Weights of a small GPT-style language model, trained from scratch on English Wikipedia.
Architecture: learned positions, tied embeddings.
Training: a variant of Adam for these matrices, 5762 steps.
Each number is 128 + 24 x the weight over its row's rms, rounded and kept within 0 to 255. Layers, rows and columns count from 0. Numbers have three digits each. The size before them is the row's rms in percent of the matrix's.

# layer 8 MLP down (transposed), 1344x384, rms 0.0293, rows 681-735, columns 256-383
108:149146126114123111129140101113127199150123122154141097124151144139110125145146121098116123078111141114082157131123127164159132116079123125108111108122119132089141079137114109091132134157153161122098140131141119094150149136131125189152166176125122169104122127138119133128128145119115072130120111186120117079110131136124090136119122148151143169130079130140102126167110144099143135134109
088:135134113081154124124080178143101134114178106098123125163136083132108103124104130186143109133135113175106131110134096099161119122135079123159126128098134146121153129120109093147129132150154136145125109148045135144128133099153109120091132107121093097153143122103120166151149157156135135085153141129111153104118124129111092134076164114155176110110106152148170111126114142158096125127166
152:125093113171138129106183157160121147134175141141168154139104121164099175071119137148120148114148137166123129144134130103081097140156101105148124159159123174120162120086113090133113143153091094138151147113130150145092105145113138153107097152121127122164064124120132076135094135161119163176138123119126139094156121119141104117135109131179116147165142116106151092122119137116131087169120
106:122140121149128116146153134141159168167097165089149175145133158124156150157090130104109115113114163104146141140167110096164129099128137121135192068138095142098107106128148102125167178129143137161108108086144110132075187163167105111126110136147126152103120151110155127107115176127135111154115172136099134138117137108163133124160119129147141141074114152134141166092161121148149145134125
096:148143110179172141126100096118099109185154098137143107113165084096146123118163154123129139152118066161128121114091099143136162129159149128119139134159139181134104164153165110134136125110106133141160141160121091097117148134117117141117124168120143137170138081153132113142165158104110110111076112121102145148117173096131130130059122156167101144071165117107145170085092069153121121149161
084:156095089159141141144143126126121093114141151127106131121143096130161090153131165130127141124150135135120122124143139114151090146119118159118141096148138151133139147159126113173168175152134121115132140116119139124136104216081122123108155097101129145127102111102072096131171139111123123097117131154101139100121113106107131132149097093113105117175119140089142107124134161145100108137103
069:163097159116125095123124141117102128135119141139114120069101124178139114170106133160120126132139137138156096114075081141087182122080079154122164112134108190144161106131138097145075154133158136083138142187126151113124118139147102155100128130119113134121113094137104084133182135179122143132095129147137090117148097133135127148081122122109127110148138162128148130089164121158133134146127
097:116108104111148112149120160145158085101142103157150149120108116156121188131150115087158107105122141131158126140114128168120142121133125127119136116136139106111100159093126132148109145131170142142132132142139137140110150125129123189082135199106161099086095124111121124109143146105139171136094119118118092129171113117120143157131095157106148139105157093139086094130088140140123162103153
077:113120139108112116152107057140130147123152099133136150141134101085183126136114167120088120107097089150155149107098129120129131137125136147151091121142096131099114089171132117139129143126127181160125132161169113118145149145135124126171113106163169152111129089149120128126148080089161066142172092148123126153099108107117115098128198137118082108086125143126109125143150162168110141128186
093:126139101140137111118109132129098144100126086176095135132149179146142113129125170133134127113125149110152123081155120092125143132146111150177161141117151093096134178152143102119148132118113132138111134066127091162139122160181158126163110140072116153153113131120148142127131090107076168120124084085125141142154130116095108118111143106127154130099075176124140099087087133146087132104111
101:100130142150136142144147127135152160111135160092152136091120089069125120136176118108118124097130098097122165106152165139126093155160138143103140144148133095127103174125162154162099140146122145138105163142094113131153136106098092117126131110125134122112140073138100119171142180124130069155105158131141143143122162140094107155132154061145129161113150121172150178120117111139128138150146
117:141158153100159096107107157165142142165092138118151128178109105159162089120134125148156159109162112103084129097110142143146133150125112141166137122147106124144129119111128138146135131114145131168168146147118113106146168105099088145156136119075123113143131121138148104117132144114120120146117129108139140126167103144160116130126104070087136073133122103117151194115119148112137100107120
077:146123093154052132127061089164156108120166107108146149098105108146126139096191140134139116142126099099128115113093108105124102124124112183130122152134083089137109164129129133201145115129127136185167141122145144110193117124120112108113095070134133109169121147164149143109164169074124101084145116101136121117109101110152119103103160115153148118153107162094110116143127135136115156099073
113:092126133126111139175124141092150104147125127127119145149122114116135102145068146138119133070157100094111147139137186151115121124128125151113135131092117080150120104156115176078146164149143109123124121114103128099113116133117075123107147145133152143131142111121129153102123110169129109109126132146127125069143101124147129128132114129146100112091118117134118117144091105118137113115137
027:114119104152088103119159185177103138122129125146121081137098141085115102132152106079142103107161126113113128159097141077128127162123113135138131134081107117167128108123107177099151116124127106102128115112147135138109144129161113112112126117139111148130081154137096153128122143133111106162156166096091095090150114106159116148146166131160161134141099154125111166152112085126135127148126
083:162133129099126100142140108130123115116157102122151129124149125105110168128138153179113111113120136145136109105094138116110104105122175174121125132174124135102138143133137140163133088164086152155129129121126140163159123160104135148105107130133131103150123107119092135100127146134135143174138091149098120160123106113135091142105114171126137088172134147158170132124140139117150164137124
107:145187110158128147124170128139102116122091116154090095136155122094111127166167130092105091066179156117112116123135120101177122169141134095132145104104160113128153141155144130139090101143155111082146162153097091124140173137136125136153110113118130120130189127149113106119144121105112132172091130082128117121103137104083111100117117131158127116134129112114164140091138133127119108163137
077:172146104099113149104136175127131158113153146144083133122146107129095137125137140133093114112123124098168083115135093124178138105103141133109119140119137124163120130148124127127161121131120139098162125114116139140100090113125092172126154093158143162080171147110129144134148111110145174128152167136158144131109130094135129137093117128149113160152113189112131145162132154117144104131124
078:143137131128134125130136144109124136103152142156164141083109094097162138180123107109137125084129104122115109172087115113108116133125150090147169119146109148140170125088116101123125106102131182119125135102149147150102104088135124125119087094112108146118119083096084154137151131093127105100121130129165201102134067101133170144127117130143123138129126178107147113141123130085118130160115
108:094123117141145124141154163130064146126178119135136116164160154100155102114126138153101106096142113139124159145146115159117154098130122145139121124124120116157161155116128116145145146056130139124181151118115081177132145093105149137087142122102119100106129129081139145120131163145117067137129131110131103157104090133125173150104132112139131121123147117148111131134111086131152108190150
111:082112124139106113165150187160095124125110114125127132130107092136138129190118138118107159128099119117119156124115113145138116129130139156100133130130170089122091125137120158129105127106085111162173162115147103153176146095147128157109093141101154123128116090099126140119113116145123143111112078115137097154123118160175124121114103120107152157176087127144099153120138164128151127104132
115:106097105127166138121114151116092127113115127169133155149109142185156149174130130120090107092131126129157144142119109163108091146140141142142119147120120166148142112195096101134180117103118106111116107128115105100140152113132127187132089158166138145156132108101164166097151090140144160152099118121135149153169122114084148089142149113113138094098140123129102091144114113102091171149176
134:160143120124143102139128116128125080161142111136088123089140124094122129166141149111099143161111138140126113129173141132102136156111159110165138124135165113157144124134141133128085135131108126123123105106132140118103126090143120111116105153105171120132123104075125118157188117155139133148105119146074127130120110161147126133095106089132105138124158124095135130131128139118162098134162
089:143145183131092111135154159144117141090141132153143122096128096088126154120145136152113146105139121160120146153130145157164109123101186161150118127118149088118077130153159138166128106126127117097154115099142145095139102130137111088152151156128163129154129097139140091129075165124150125131137131147089118150120082161072106169105151121157090134083109152144149121124179093104092117146091
089:164136132122121136135131115138082102140111154142129090110103152115106145143091141130117115101093087085142116101105133114136090111086122147119131147116175168116100089150154174099117129128135085108125143159125095137120168125172128097120147119083137107121154155077125148191167110120144146124118150142118123103119124076157108153127134117127137122119156161159115214090161118118133118094145
096:107098152131163132120116137160105145162158123154178134157129100090143126108118128125091108093134142145142144125120088124133128175112124140150150114127114103104150139142107108102134112172134083123058120126100125102103151117144098108117142106130112128149139102113116117134167135155097160125046134097108130115106149095144093104119095117099106158144139110174149096103115091120096126154115
083:131108157130133115123110097133151123153098110148099124140171164104109106108159104123117079094142082134119122138152136143172114161114113138164155167144134113159130140124106132125121125151171131151124090146168099161052154140149159070115109149135119154131105120084126139123149138128116114094124173126116103132149139133150095115106122120164167129109109128085143121118157115124098093119140
082:175157091158157142101141163131137109079151164163106093128140078135159125119186155111118136107154172118122110129149142120117158126118162151130140139140128131143124141122129095099100180107153136132136129147127130135153120149097145132074139110141098085132129076107133180141107110098142148138122133116128155141105116087113143137111110126151167145121135168131140107119162114124137143118105
068:151103115150102099148159170094159115128137092133147106126136105130146107154089137134109146120111159163125141116097119137120085135134137139105126103153122156149116112141124129125126110091120128119116111112149136116108101142109138118115097115151145111124109138133093127088156105127173113146141127114132112118119050163142125156112131132135148140162159152110131157106152136114134130139127
095:123134104138151118129127123132108124120097126108123110169133133124147099100129144094102109110120152099103134141133126122169137129164130156126111111110137114105136162157140104107108159149149084147138145134092103124111183102140135159118128107119109142104096114097148147115136119131137130155114164109146138125145129115124103116113132171145130121126124087150109083100101130112122167138117
113:095072141113119098165182126155099150137146117156150097140114133107127121200118156121117136153142115100082130103124143090093096130119118141112123089128153150135148090130142142149111088077161130139130142138118108130132156129104079177132130126162124110091113157131132124139110133136088161127109105136138142142179144115117136154130088130135142099115103124148089121180156142136142154086093
106:114138150107084076184152183164145129127126131120156132132070103147131142106119166158143093103103131135116103104122097124130131145120100103133117113157105155140106103176102159122154159153134110151120123109115089158144134152120126159148139121128155160076151115154131160120153097130122093095107129110145107114143121121122153087124123159111125128135121110154097131097136154105096145132154
093:143112097135164077120128087121138149138133133102147125113148125143101141142109116146128149170115100116106194143139139162112099127147146150156091104191163147116106112172155174097120119142122104122120159096166116087147116160099108144085151095111172139152094153147103122143126126130113116116116118114126127137126120119129089143082142069114114119127127151124102120143112133132124092134155
098:125177110136115103148120079162127112153119136163142097132091114108147140113093107134119150164118155126136161067149162172171117152082112144110162116112136112135151108124150137095161075099118140112136101103133119167144103155152112108102120110121130107158132154126113153153139114089128132117146095132146110114111097133111077134105132109108098130104145162129153166162096176140155148057113
083:085119125112154134095131139145103075158148120166107128136162124170145097133146127133116142138141107139112132156089114126141105114148145114150092129116098087124087135153102131145124157127121108118139125152138072153135177120122097101131121131163150164143134169099116163101143137093124145125117086105161152118154095143110159118111110122068167133164138099098090126126123127110167143108149
107:090221125097139139123113148167159158121100174144100143115158146133076110137128128170141122182138111153117181137124140134120151079118120093141103115139158117141137126118170164105132143135079106096149106162115132129188134148155128130163111130127105088137132107165126126089102098117142116155141099102113113151164143112164179149083128142118178132126122125102137150167111128137129119140130
149:122134121136134136115152160137095175124139139105152170139110159118162112161174114137149140141116109128099176130096132146170152119179109120136174113121081100103138095122157118096102118089103140111104116102130165169099124151161150117124139146138109080175119120137131117167122149090112137090083150093132172142173139111152111156113088130094136114130125134112088085137177140139132113143146
102:130109106124118154139088152108116097129117087113074148090184102141126136126120175112141155116172113115109148110125156118128111135121122143107127176154121127192154077106126124154143127118155105132141100109124120136145107123119136113161167170111126098100130140147141158144094106148123128136167132079146165129184070154098107150086142088115110120119121140162107119122098114124096100146160
019:084145139070126127122176101135142142091144136168132097096142121166124089107142164106101125126143133181126088120118091106124150127110072108104104172121115133165106096117084129123149150147133133167129105111127125132079143131131139161136166091116118118114151110121146117100161131066117096133144133175148132142113159108121121110138146111121110173147140147111155166123125121136147101125169
078:136104119124160145161137164138151152121123091193147156131154135128120096120131103132133134127139124136119118156124130117117116126114145165149132105137115148164164111099129085113144137129142123131141101121147148132108086110148117134088145121120125149135116135124139136106132172119135126146114112136121153141155066190164115176120088117100142126152119165102128143133143074106137104153114
113:112149123114157088133176144120135104119149150101105082092160112122127107140152158148142100149160122154125130122131099113142121126120121140096146139099134088148104128131103167121151130122150154144153103140108132080140109126111155131131122082155121088121140134143128141164124159098149093120143148160089135111181123132142143147112160103201156114128100133174106097137157109126135123106118
090:133123112112107119145132141185091134111186132170209140168133100136146111121153158087117123129137109081125138084108167118145108124122123136150123101133122155093120143140138160127120152188123088115158167097126170121133170137131122163177126145140124143087150113172108144076157144093148116111153125126143103170176108103098105117140097155141108135101126173139109133133150106131121136113153
134:132107121149199101109117130122144108160112147132120137143111150128153130159148141109101137133066122130114147106131090082125137119122108158152103131142128145139126181118124131111056129142138117166105150124155102133176108131161126131163151114147125089090136102124107145186130149142069141111137111136090163106074063094106132129172134135140123126156126090162079143119161120131163144136149
165:126121120097165097129126108116124127147113142124112130106125131138147128142155149106158117103144115102173103141153143140144128123101138108092148133126120124107101110153140135095088140144156140154119147123129139146087135148139136176136132170149146124119080149091149167151118110152116119180155165093086109152176119143088139055104146149123113134111076103122106111064157113104111113124136
090:142117097154113129158126105160095119150129131134139146156129127083133153124111193227105142151115127115165133096111118140132105155118128132157136145137124125138151124135104135155126139074101171108107129152149118118140176133144114157123139084137130131111154117084116118093076115096122138099140163105087176120096093110087129112121105123116129100136122158131156129144166154121121134112147
071:149115128108143150142129163131132118108145144174135140158148137143116132166142150132104117132113144131127133158117102109154120158168151122127134147178142143150123110111133101114166123118127174135141129144143169141120076146153149143105131131147116072124138094119079119095142099109145118115162119155103202116114038120120113120065111090124140162144186112162124103136118155085126138132071
121:130074135159086103143122118153158114080139143136150162109141150147117137135169103115129096146118076155136142164071124118095134116147150118104128133125118098173152126140128113126107140149165128129135093141099129100184118107117111106143112110122142109141112098147145137073146148146126110122161099139082144124081134138141073116117100104096161088084154118134141142105099141126113096042182
124:104083176085124211158102155106160101130130117121159092146133134107150132165119147112118147122121111110112117108152114073112118091109097122143097102166119120111160087160114126127145100137134117112154143127099174120104140142072137121151134136130138109131142133156128120134132144107123108122095111161123128103091136137137149100159149129129147079149133132144166101087138098140123110139146
081:152115170123137129141101120127140144143101144182136118136111107112144121198158122108072062115146127124100132158158146181122134133116125119156143110109098128161116142119119162134145131127141149137173092130149149130109115117098155139111168158173151116151094142092128153121119121073105120127163176146109149128154087151117163151118123122128151156148154153128132125146150145090141110138107
103:137101114146122111109127123105143174138120124136104112140147118143157164113133141094104151123155093123080139159136142149145119169140116123119061134112110122109128114154124102146140139138099115151107155124173129120099152155127157118185111133125164118146106155131140146107110131133135134130146160142103128114127112157105112091102116127116135147095108149141146152173114116123145102152092
093:132121123123152114101121125134106088109112110152105102115103145118157098146172139106106150062158146149145170107153123101134114125136098156117161115141120144118143108155111103158132126154161196111124123105132092124110106116130107149124109139056183147116088107124124080112156134160131084116119140102114147066168130146112093115149112105135104139132151095130104095119171141116105150139115
086:154121115147157097153159024124107132123105115080115133100129131128098110143132145168128155131099146173089142158147156141133120110130144132119147106129162117103145169144130154108102140162106119105088130053124111136143100180131152107145125169166132157125157134137152130157147124133138128091119151100135134114155135146118116161146090120101094123150136153166139126148115120139131096113113
115:190126113097131101090145140113127113096139123142162123166095121150152115130168132152156149097145122102139123115143123143152144131120097159135166127179100129129136059099170142162076177135088114173123146102133149136149104092163173100137123108085136157119142111114121110119098122139102159146125139191151151116144112155113147107175145116123131150127134110132140158149094110158113146116125
089:138148163090181155135173183130119133117132123164123128110130121156086104134120116156076145108123135139151160125127051137117126147096117122137112130144154148113132115119095158142155138125136111101158139121117106124102118144134172140111174114114107102146120134097123162117116116103161144101158133123145124096145106091102098140127161089165119141136111121113093148101190112151115123115134
093:142128110103124146142112135108108081159162135144185106148114126148098129140101120126137157096127084119152149160137115155113122113154133175170132153110160084133132141149102113152124144116151119138141120107136169142125144113077126176085131106116127064177120116125117119139124154128167114114128117161131110119137118101124118163121180125151131124140136112177196100131129142119124139143090
# layer 8 MLP up, 1344x384, rms 0.0305, rows 682-735, columns 256-383
094:083167123102100126142095132114136128144128137118112140101128122157071104107115119148162105134143123078115132146095139118120123117180127149133133147117136147114098123152114138110167140147121146106101106129087123131118141127100119099148117143182166166084131116144128100134119114123130146157141136137126148127151132119178089151148097097152090120101138112123141147134148149120157094131138
124:065113148148117085106099159152111117160115136131077095129101129177168195136123167123146177133134138143164132102121107110115119095157115116137145101157099127130092090115144185110083133111099153127075113121108145124137139108137169152176159134144118164132127143109110109135163099095105122139179110143109100147131114127086098160119138110159127118106154154169095121116118129136141118149135
105:111108149121130126136127135122151106152134144103138106058113133117124124181136116137153098158099141109175072114089117159130117153155104116147125118103137115131134111156134077145138121155089137145142124134147123160119098142129118138164131121146134116141140092120118115129127102126121190146134115136158107106098147118108107126145107095120127106104184132106081153117129135115145153137077
100:086130151117109107126154147106091101102135136124127142115137148138119173122124135140088161178089171135157140180131191146115145130136109109145140138130076135119146157113106120155096132112174146148115149120121120135114112119132196170137160138169154182157117102098106076098130149144113134135179142109182130161111124163119091126114147117116088092175142146141120110092153160134131134151098
085:087167130155123108152127130163068132114135087132135140131081111147154141148098138135157127196159124080113131122136133116086105139160131144112125121118124158101100140124139116120190155153133113120161111148144140075181102125090071191117134093137130113118133129139120075129126140115131114138158161120156144140094124094141087130154143131112084138123109135120161149141160190105130122165109
081:117152119111121175136155137101172100147124160111135128137144113135121138115141081172091091118117144095151110145164104116131109112159148111110127095111145130125120149155119114089104093108117129106145107148117141136152132148143114096162129109163133126093148180097126115153108149125114130142144146095111103113085181148136073120155123102141109123099117090101095118167140112108148159099143
105:112133130104097128120152129122128128114128169100132116155097170140102140182127142093112125161146176114170140133126135155117142144150096135141156084076102116128154095143134075088143140116156210115106138154104173136121148093118147111127134123106085120116166121100113098130129094133127126131132121133128127142137126126111102149130164145090095132095123087148129135139122162133131133144100
089:108109120164138156132168134149111121133119132119150107125124144141115119125098082163123117136098138129151163129194126155116162123154124102132164143104128158142128169139159158151133099171153135103151126112139128136118105134121097156112136098118098178106116155118127133119148158127120128125122152086137161097148156105162116121130143131133145096099117168137087133136154109223145095119123
096:085140129120115142135118147140120113117128123155108133129142134138085163164107142143161137140121114123115164127099166109112098161184135107112117145156126134135092127115138166117110098174157136089132106117096118114115064138103149124148129128152133120113141141116135125126152150123118140157137137126135120134193093107165134182111133118162133130110126077136139130193146160158137118142154
102:119137191098151130096110142090118155102093162126122106107128119129117137127152131162123126159117152124158068164136113102128084134172146128117155101141070157140151085164127117152145110107118135156091120119165155149113090105119154125161112136114131107145169139131131079088090109133112122136129125128167148111126135149117105119128136134158092132130143168136120145088125133143143094116128
111:102106132130127167122110148132114112116152114161146152107131127135126150134101176145115110169110133125181173149161165107107147138135185085138091121132138149099102105112083138154103147103128160146106154126115171137154116136121141086123115116120146097166150166119130028108131174126125105169142118123152152144149084114155124136112147111064117103157146120177144116096135123134143131119151
085:117181112098127131127107126125174133149133149146097149150140146122112153122110131143183124144119112149115143158146148115126117066141143118115125130129118173138124085079116124115120097126122146115079138091077122111110102115118124121162168113140153133137088134099150127085087093092103134147150152093144156122122170110138125151125143114168124147092094076166115115148132116094130102097155
109:106126134174147162125103134169127118117126104157098133125126120136137138078118156154104150123146177161164117113154139148129094125131133140087136120135092126076088107108107136082115092145102130148111116139100129101146130123105166126109153131131152159098173136151132098094183136138121141138093157162138135096144142134109157153117162122147127132148128139156147082132167087118143139119096
030:109152150145133141149140158132114099138125143174125139159137127173113142101127146148153140149131161127142109155148137129090150110138140132115154141091106139093118112125123119097090091151109168130144106154080126107146113110121134105172181172162124150137136131141129085131142102147082134161139132129155109153105150152130109142145108076108120084127126130173104110128150134133136131115100
086:067153119138116182122057130146126121153130135195119122111145127120113162194125127161134124129133092133127094135141113120126149156148170092122140097083126139114109118117164116125137134117149130106119101163111129113143115111127123122095097133088122118143138164126131103109134150108102109133139132085142121083075135135141125128152142125159103138128146133160133109139146103117123112108140
108:092128144116145111115081132135127126105145139108130166071168141145146155189123143154117125143083132123156115159132173083132115114143158099138138104122101147114147148110128160128118127130133116136139148154119122133104127124146162122128116126142155088113126097155109110082160132184115164121145125091146105141066148099142140124129094135161112134114160130154150142139152152166158154135093
082:089086154150138111130123138115100131142097146135166111175100155115185152130120087128117130084100125144093126125095098159110154102121152120135173111115123160103135135064076143141109084106112157133116145111125083129179107141136150152121162127109180139130107126137120077104112138146139093139134145146125110179114136134096128142144132134171126093087103113104113118128121123154127131173155
080:115093100081128141096138133110174116126132119118113112123129115137155140120145092122137081127134111153124140120133154130102113120120138147121156131136131154127123078117127138129117104137088199095086101115151106089133114128130114103119107130091173128110120163137130124099153087116125150130136149137139126093126133124136108135176124116134119130113142132103163104125123144124143135105138
104:084129157153118149124134139108095113133114122154135153140167117148115200115134146144158110126111161099146177144141103124120107113111106098150136131151088137112104090119070125122100119107154134136096157117103156125175085151140147126096113149151103128107132082101132106150108155121091121188139093137115119187171091159144108144111134132096115122074152080126171155142095168162150147155103
109:148113170094141104118139124092143114164119169100120113100121099145122129123126128183162163150125105132132167125173120118132149131107082117110168071143122121123097117109129088112117100131151132127120155162088144154139123128150132107153142141150104159119110145165111128139158127145114113147111124157138084142163108135140140166125145123104112137121134172185098115139137081154129170134092
109:146081105106138163065122138093118120120114170106099077111136124157127110127164129139153098166165143100127133130162160137136128142139170141118162123111092118111123173141100137087080111166111141148095099120138157136150128073132138116202156116136100125171123117094120114174159094135117139139177130117101133139123141167152110134108119129117093180136163139138158129144142107130155106127135
125:116133135096083132125126161125106120089125143093132111130154139155162131180155110153145181143125113148154120152125175119117100079147148150103153145115125132117120132126131090146122123173103147091152185107090125122129101134124174165119139127144098107123133128100115114044184104129120160155147124092172132140139119093163100111135131127115131141138127175181119153145153157166125128132115
088:113137173106157118123092147156153112134128120157084159151128074142130126160138138128158127186124160118151099135114128107128108115179150111102107105085121117110112144097153112153134139121135140147123134178112111105109129110134148113148104133148149127148160126137111118117135127117118152125136134164133140102105131150111146161129155129136085185146185088106117094131148136128133155123135
095:115180112131121186155103156121137119116105118167137129120137087123137123085096203132137147159165122160116125124116139091088100157145111103126101092152085157126122124091162111139112129124127172104098126146102127143127131116114133143119129150158124085111080096118156105075115151153091118114130133120149150151147143145078159134154106166148143114116112103159160092110129179150115141173156
097:131115109055167135129128162128127104110097136080130171159156118167108163144135124135124127131136131054121158120119171125131136137156141126157165126136152107131130128098079161120096146087147158118144127124106104117162114113113148134079146134118106114121133149132121112131106105098088147146134118140183110105112138121136131163111127167144127132106107102134118140113131143102150115078172
085:104162162122129137120130148080144121117128151132136128126124139140053089142123101161154095172117084104138152132135145142113130147132129097107161114118140130105127113119115145120070093123076167110104137146152116150119089119159143128160131131129145116129169126121116141133133130124092115144128113144151133120107136107118155137156116119111117128112163112112114132172172119110154102132096
080:142152106145092121096131136118132107145119162136093124136118122145105132085137175132146112143132125114124128121146145155102142110112100151126165134107118130124098141077132153066124113136098154082129134135136148136129122085131079154133164121108157130129134061099126140098130089111116138140142097124130134119130155129138159122146131194132111155093119130142154148088133175136143182145129
078:077127166136130139148085140145062117148155135134105136110130128149130149111116236140085104146154111110147178114127140129123132139131115135132177108126113131147107135113122134131120131173157133102144117174108124159143166138134127119127143156156095112121096128131155124176137137146115128145090143164149106160115155098176124115102102131105083156131084105131104151117124122128109149166097
097:117091148094102118115119149088153108139121116102092113097133121176097171157147154186132133160103097158162152104121133112082141111126139097136161130152096143100113141105063113131120114146129159081064119125142153159127091189119131111145154142151170140114131138112113113132127136089096136141121098157110126115156130113098139116151111105117137133137161120103138113167168170167147122090120
106:098152131146117165126147158115119111149134155136130122133084133126137108114142154140115128117091122118139146113138114108124129118110101137109184102104111143109131129145136147118127124162153170126118140117124124126134079149074098133166170154159152144117131141125141117123116102099116106128103160115120159125142127172133130159124097134171121144134137090113116128093142110140136157106131
109:119161154171164128101136122133133127127099150152053078147142141132085159170110112122121151167121120120148144158128143114131107085136151150140131132117155130138141114161096129104143115117096173138153122134095144080113089117058167123195123159154065118153150159099114146141154137133130117120096135158127152144148139149067126130148149121112131162105147151124126103148125096165147127131103
094:166132140145137124101085130112147122163135158113102145127153131113124136166097155114117105161116145138116172122133139131083148139156121139109132116105084140117129116094092066116107119145090110120096120153094107119109122092128121105134115124128087117167144171131131101141186111158122129117105131143139134132088154114117156149154153097093076141076159124159136101162135075107142152128107
100:151117132132127155148090122129146140134132096125128164123125173185139150091127113139154092120127163113126159141081115156103136127156126088161129125115086114067135155127126120118127124128149111127104137152097119073138116133106153140149122145118134163085180129137125079121110119140129106165126109098166126148099131117125127125159135139113143108139152112152118105144153104106123133132119
093:127096118092139107131173138114108099144122130109152131114140123154163138146095113135127104125093119138175110121136149143145092151120100110138158128085143164154127145123117150113165112113123138082155131113154135120192131142146125166106148123103142136081129132125116133139173106142134142135139144135169075114147128158118052124116071122181141108059115158180156159145124179105127100127136
109:126158134161169138151102129099123118127148093117105133095105115121140153096131155077099163108136134086156125109107140105118117123143120108123163125119140142089101134165123171087105135134133177131099129145113135097140139145086145164136148162122109104153122136137120128146134157130086176160091103123110086173110173091121096185177113119120108122168124148158132078142182116129125168116125
131:129082135140132114153130151096138137101131134124132131167094115157151125128140157137138170130151190123115096120147138139102148152113115106056139130099104160088137130149122120132121130164114128130134186111165114113126097098082134111158160134153154174132107115141124114130106109153121144191142146178148152133125127173139099088138128117113121124118101124110110115120191144144138144154095
102:094133162165125147115120135129114124092162154114109115121127109114076153092138170111083137168127139102163151140106140104123121093128124127115137125094079134111103127099141122157110140132121115142092168151120148051155113115133141140139167130174106120105148093164133086110105150142124166146146123097183152124101177078137095116119089177142117154129130127115173117123090106132124154148146
022:124129165130105116135130163097092077168133107167131147126079084168133126132120135190147135160111136124155156112187164131079121133167124098104143086093108177105134145116135140119130125162126148127110139169135093113141114119138115147112127158168159110106135141114125062120148133137097124187130165101156138157145104140120136124157131132132107156096142123108109145123147148126146168084134
083:103116119117127124167109138115147097126137095092137148138127112168105147132159123153127134156145111120112143134104122111124114148077123132142136120125132160154143118200140118080129116140086109110108121156143113075114093118146124134125121127173175121098097152120111099119099168111125154140130150110140110172131115170148125124121115106112121091141071105113134134144153107103160149086142
111:130126178136120150109115147092078108138148120122107137144122145165146125120157122130067089113153115149137080142138139115114138144122108139114097102112100119110141149176094142167112157116114123131071164125130123120150115126111127116125111147126155179124148108137113075135142176166124101163119119187159091125116183151109112157127116150106137115129138110125154103145140156151142198141089
091:119162157143121149072110138112157126196139180144115165173110086166139120168155084145133104124146123129138154186133126132111111139154123154142115145148096146127085117123080127124108124107133100142132134156149132135138128111132101111109122130134139128135127099123134132123107107135127144130112105104125102170090132145145151163122115115094105162067150096116127138110139094142174176133124
125:102100180099117070125135166102127136133147126180076129132116108191146122153131111137126086130133149123113098148142120115066125164179115125127146124124168138126136127142156129135104131124151126126120135141110096121145067102107096130130109150120141110135093095123112080148158097095115159170137136162140112110139089184099105147128137105123080122139116115115121116099137154122139164142103
139:128151162141160144104127164099133126136131174101138143118142087150119125137145137133110139141065146102181133170183144133120131121116128120108139125134062131121109153143139111088103123156083161153074128114141125125147101144115147183114134142146123111149134117106124140152130116118105136176139133136152115152133106116142157114088126138114108137128150166136089122128128109144119132104097
089:109128140115117109090140140108149122169133147099104135125129125158166109143161104112135150140102139110146136163138153132109129158139086139119123137126141121120100158148127154067128102151094138101132186114155103150115105101122126103146144157159157174129083125147133138166146091159126159152177086139156103132111130158169135134151102125120106151085151161143158151130141118133155167142118
077:054134123075150142122080150139128112153154123143117152148135097134132138146124143135116147155126099081136136104153138121111126099201153096096151118122121106137078121090163131164109144132141199104131117162114186139111135152113150135149118124179078124140109196151145151154149142139122129137125140144126137123125117097110105103100126163109064115144142091137127154129116118132127105081133
114:110122129148110151142105160123121121105104134137153165136111131178173144093138170129129172158129129128158121138150091091140114120120148124093104134160103145119094107130139114098132108129157142130121146140102126100159141113149121179138162113122127140097122168107125094107138128128082143119157118106156113129147105088147133115145138110134141125128126118186141134114159130131137101163102
113:127107153095094180080154158137139132125093139126130078151089164139102121173118109128133126151106113121173151114173111106088096116130125109140084136147127150109119129163110143153089150146145165146130152163140123143141092127085105123104099143119119113117128127091126099149100097144128173165113165119129084127088165150097107137158131127162143151125142103118160126117113145139190123107112
085:117130140188124114133068139148130112119094144150107150133130175149140106088136121123129181108148135149113145106084106135111145125175144117106143134120077098136066075121161148130138104112113085133117143144143127118148107146125135144118118152138181116123104150122137102136138110159112097104134113111154133134138106135151137145132169106124095131084161114124179093149140107134127163145131
101:120105138125151112122144155123105130138128160173120119164101116146128123132060145136139125127128131148152115150147147121119110115175124158142129101108133135142125137136098127143131144150162121104136075175116110123172102119091065160100156121148136085114072103087126130107094071134124128131142152149152109149170130127146128122117085138125150134081120153109100127097122169126175096097142
094:086109161092112129116150140066154074150139165110106152110127135138103138123131141130085130120154101102122114135097155141120140137113133089092161119119107164140125126146104120091086122107125155146093135149137177115110107124109154106169148144161095139125157144117107123143127154125106139108132126120149099160115158134162155138152121109141104113088137112140140144160132141095126128118150
117:149106114154157089160130124133142125167136152150073105158130100135161129171121115111139120192095151138137152153161157137119120096156168146136114105100107157107088173117099098111160118180131109115106157167139120136150118118111138145137121122109126132114092142118118125115114175136122143106131147145122112123086160120117076161064135135189140168101158116138168105138167108129176115157157
109:131144163167104117120153143137127103126143159160095150128120109142139119155136145103146145137139179139136131136126116126122086131164113120102126138103110151125104136119101142138134131136150097125130171137089129145078142118118144128144158151097078113102142159115117074101157078160098147124132102123149125151121106107170109158102113092121144088098147126152132136192146117169121145143109
091:127138141127119127125104121148135136117075123156160149081102085149154144167141181115138146154143128150175164162174139118133105114092147113124137123102130142142107140122110141081122124160132143149120150161131123101104129105142114117149121149104147100117161082156119076125115134173100085140152139109129116177125102135168128143130102167195158153128129151151131087110140099105130148130151
093:134093106119098134157146135087105105151132118083140120117142146138119179110118145158169099113143143095134175126148142136134102143106134056134161133139123149087127131092082142117122111113150161152149167141141106126155109146115123140124146138095112132115163135130121081126108108157101125170161145105185116162132102140158131119107082126151120106118115125123097133113173125100131107157133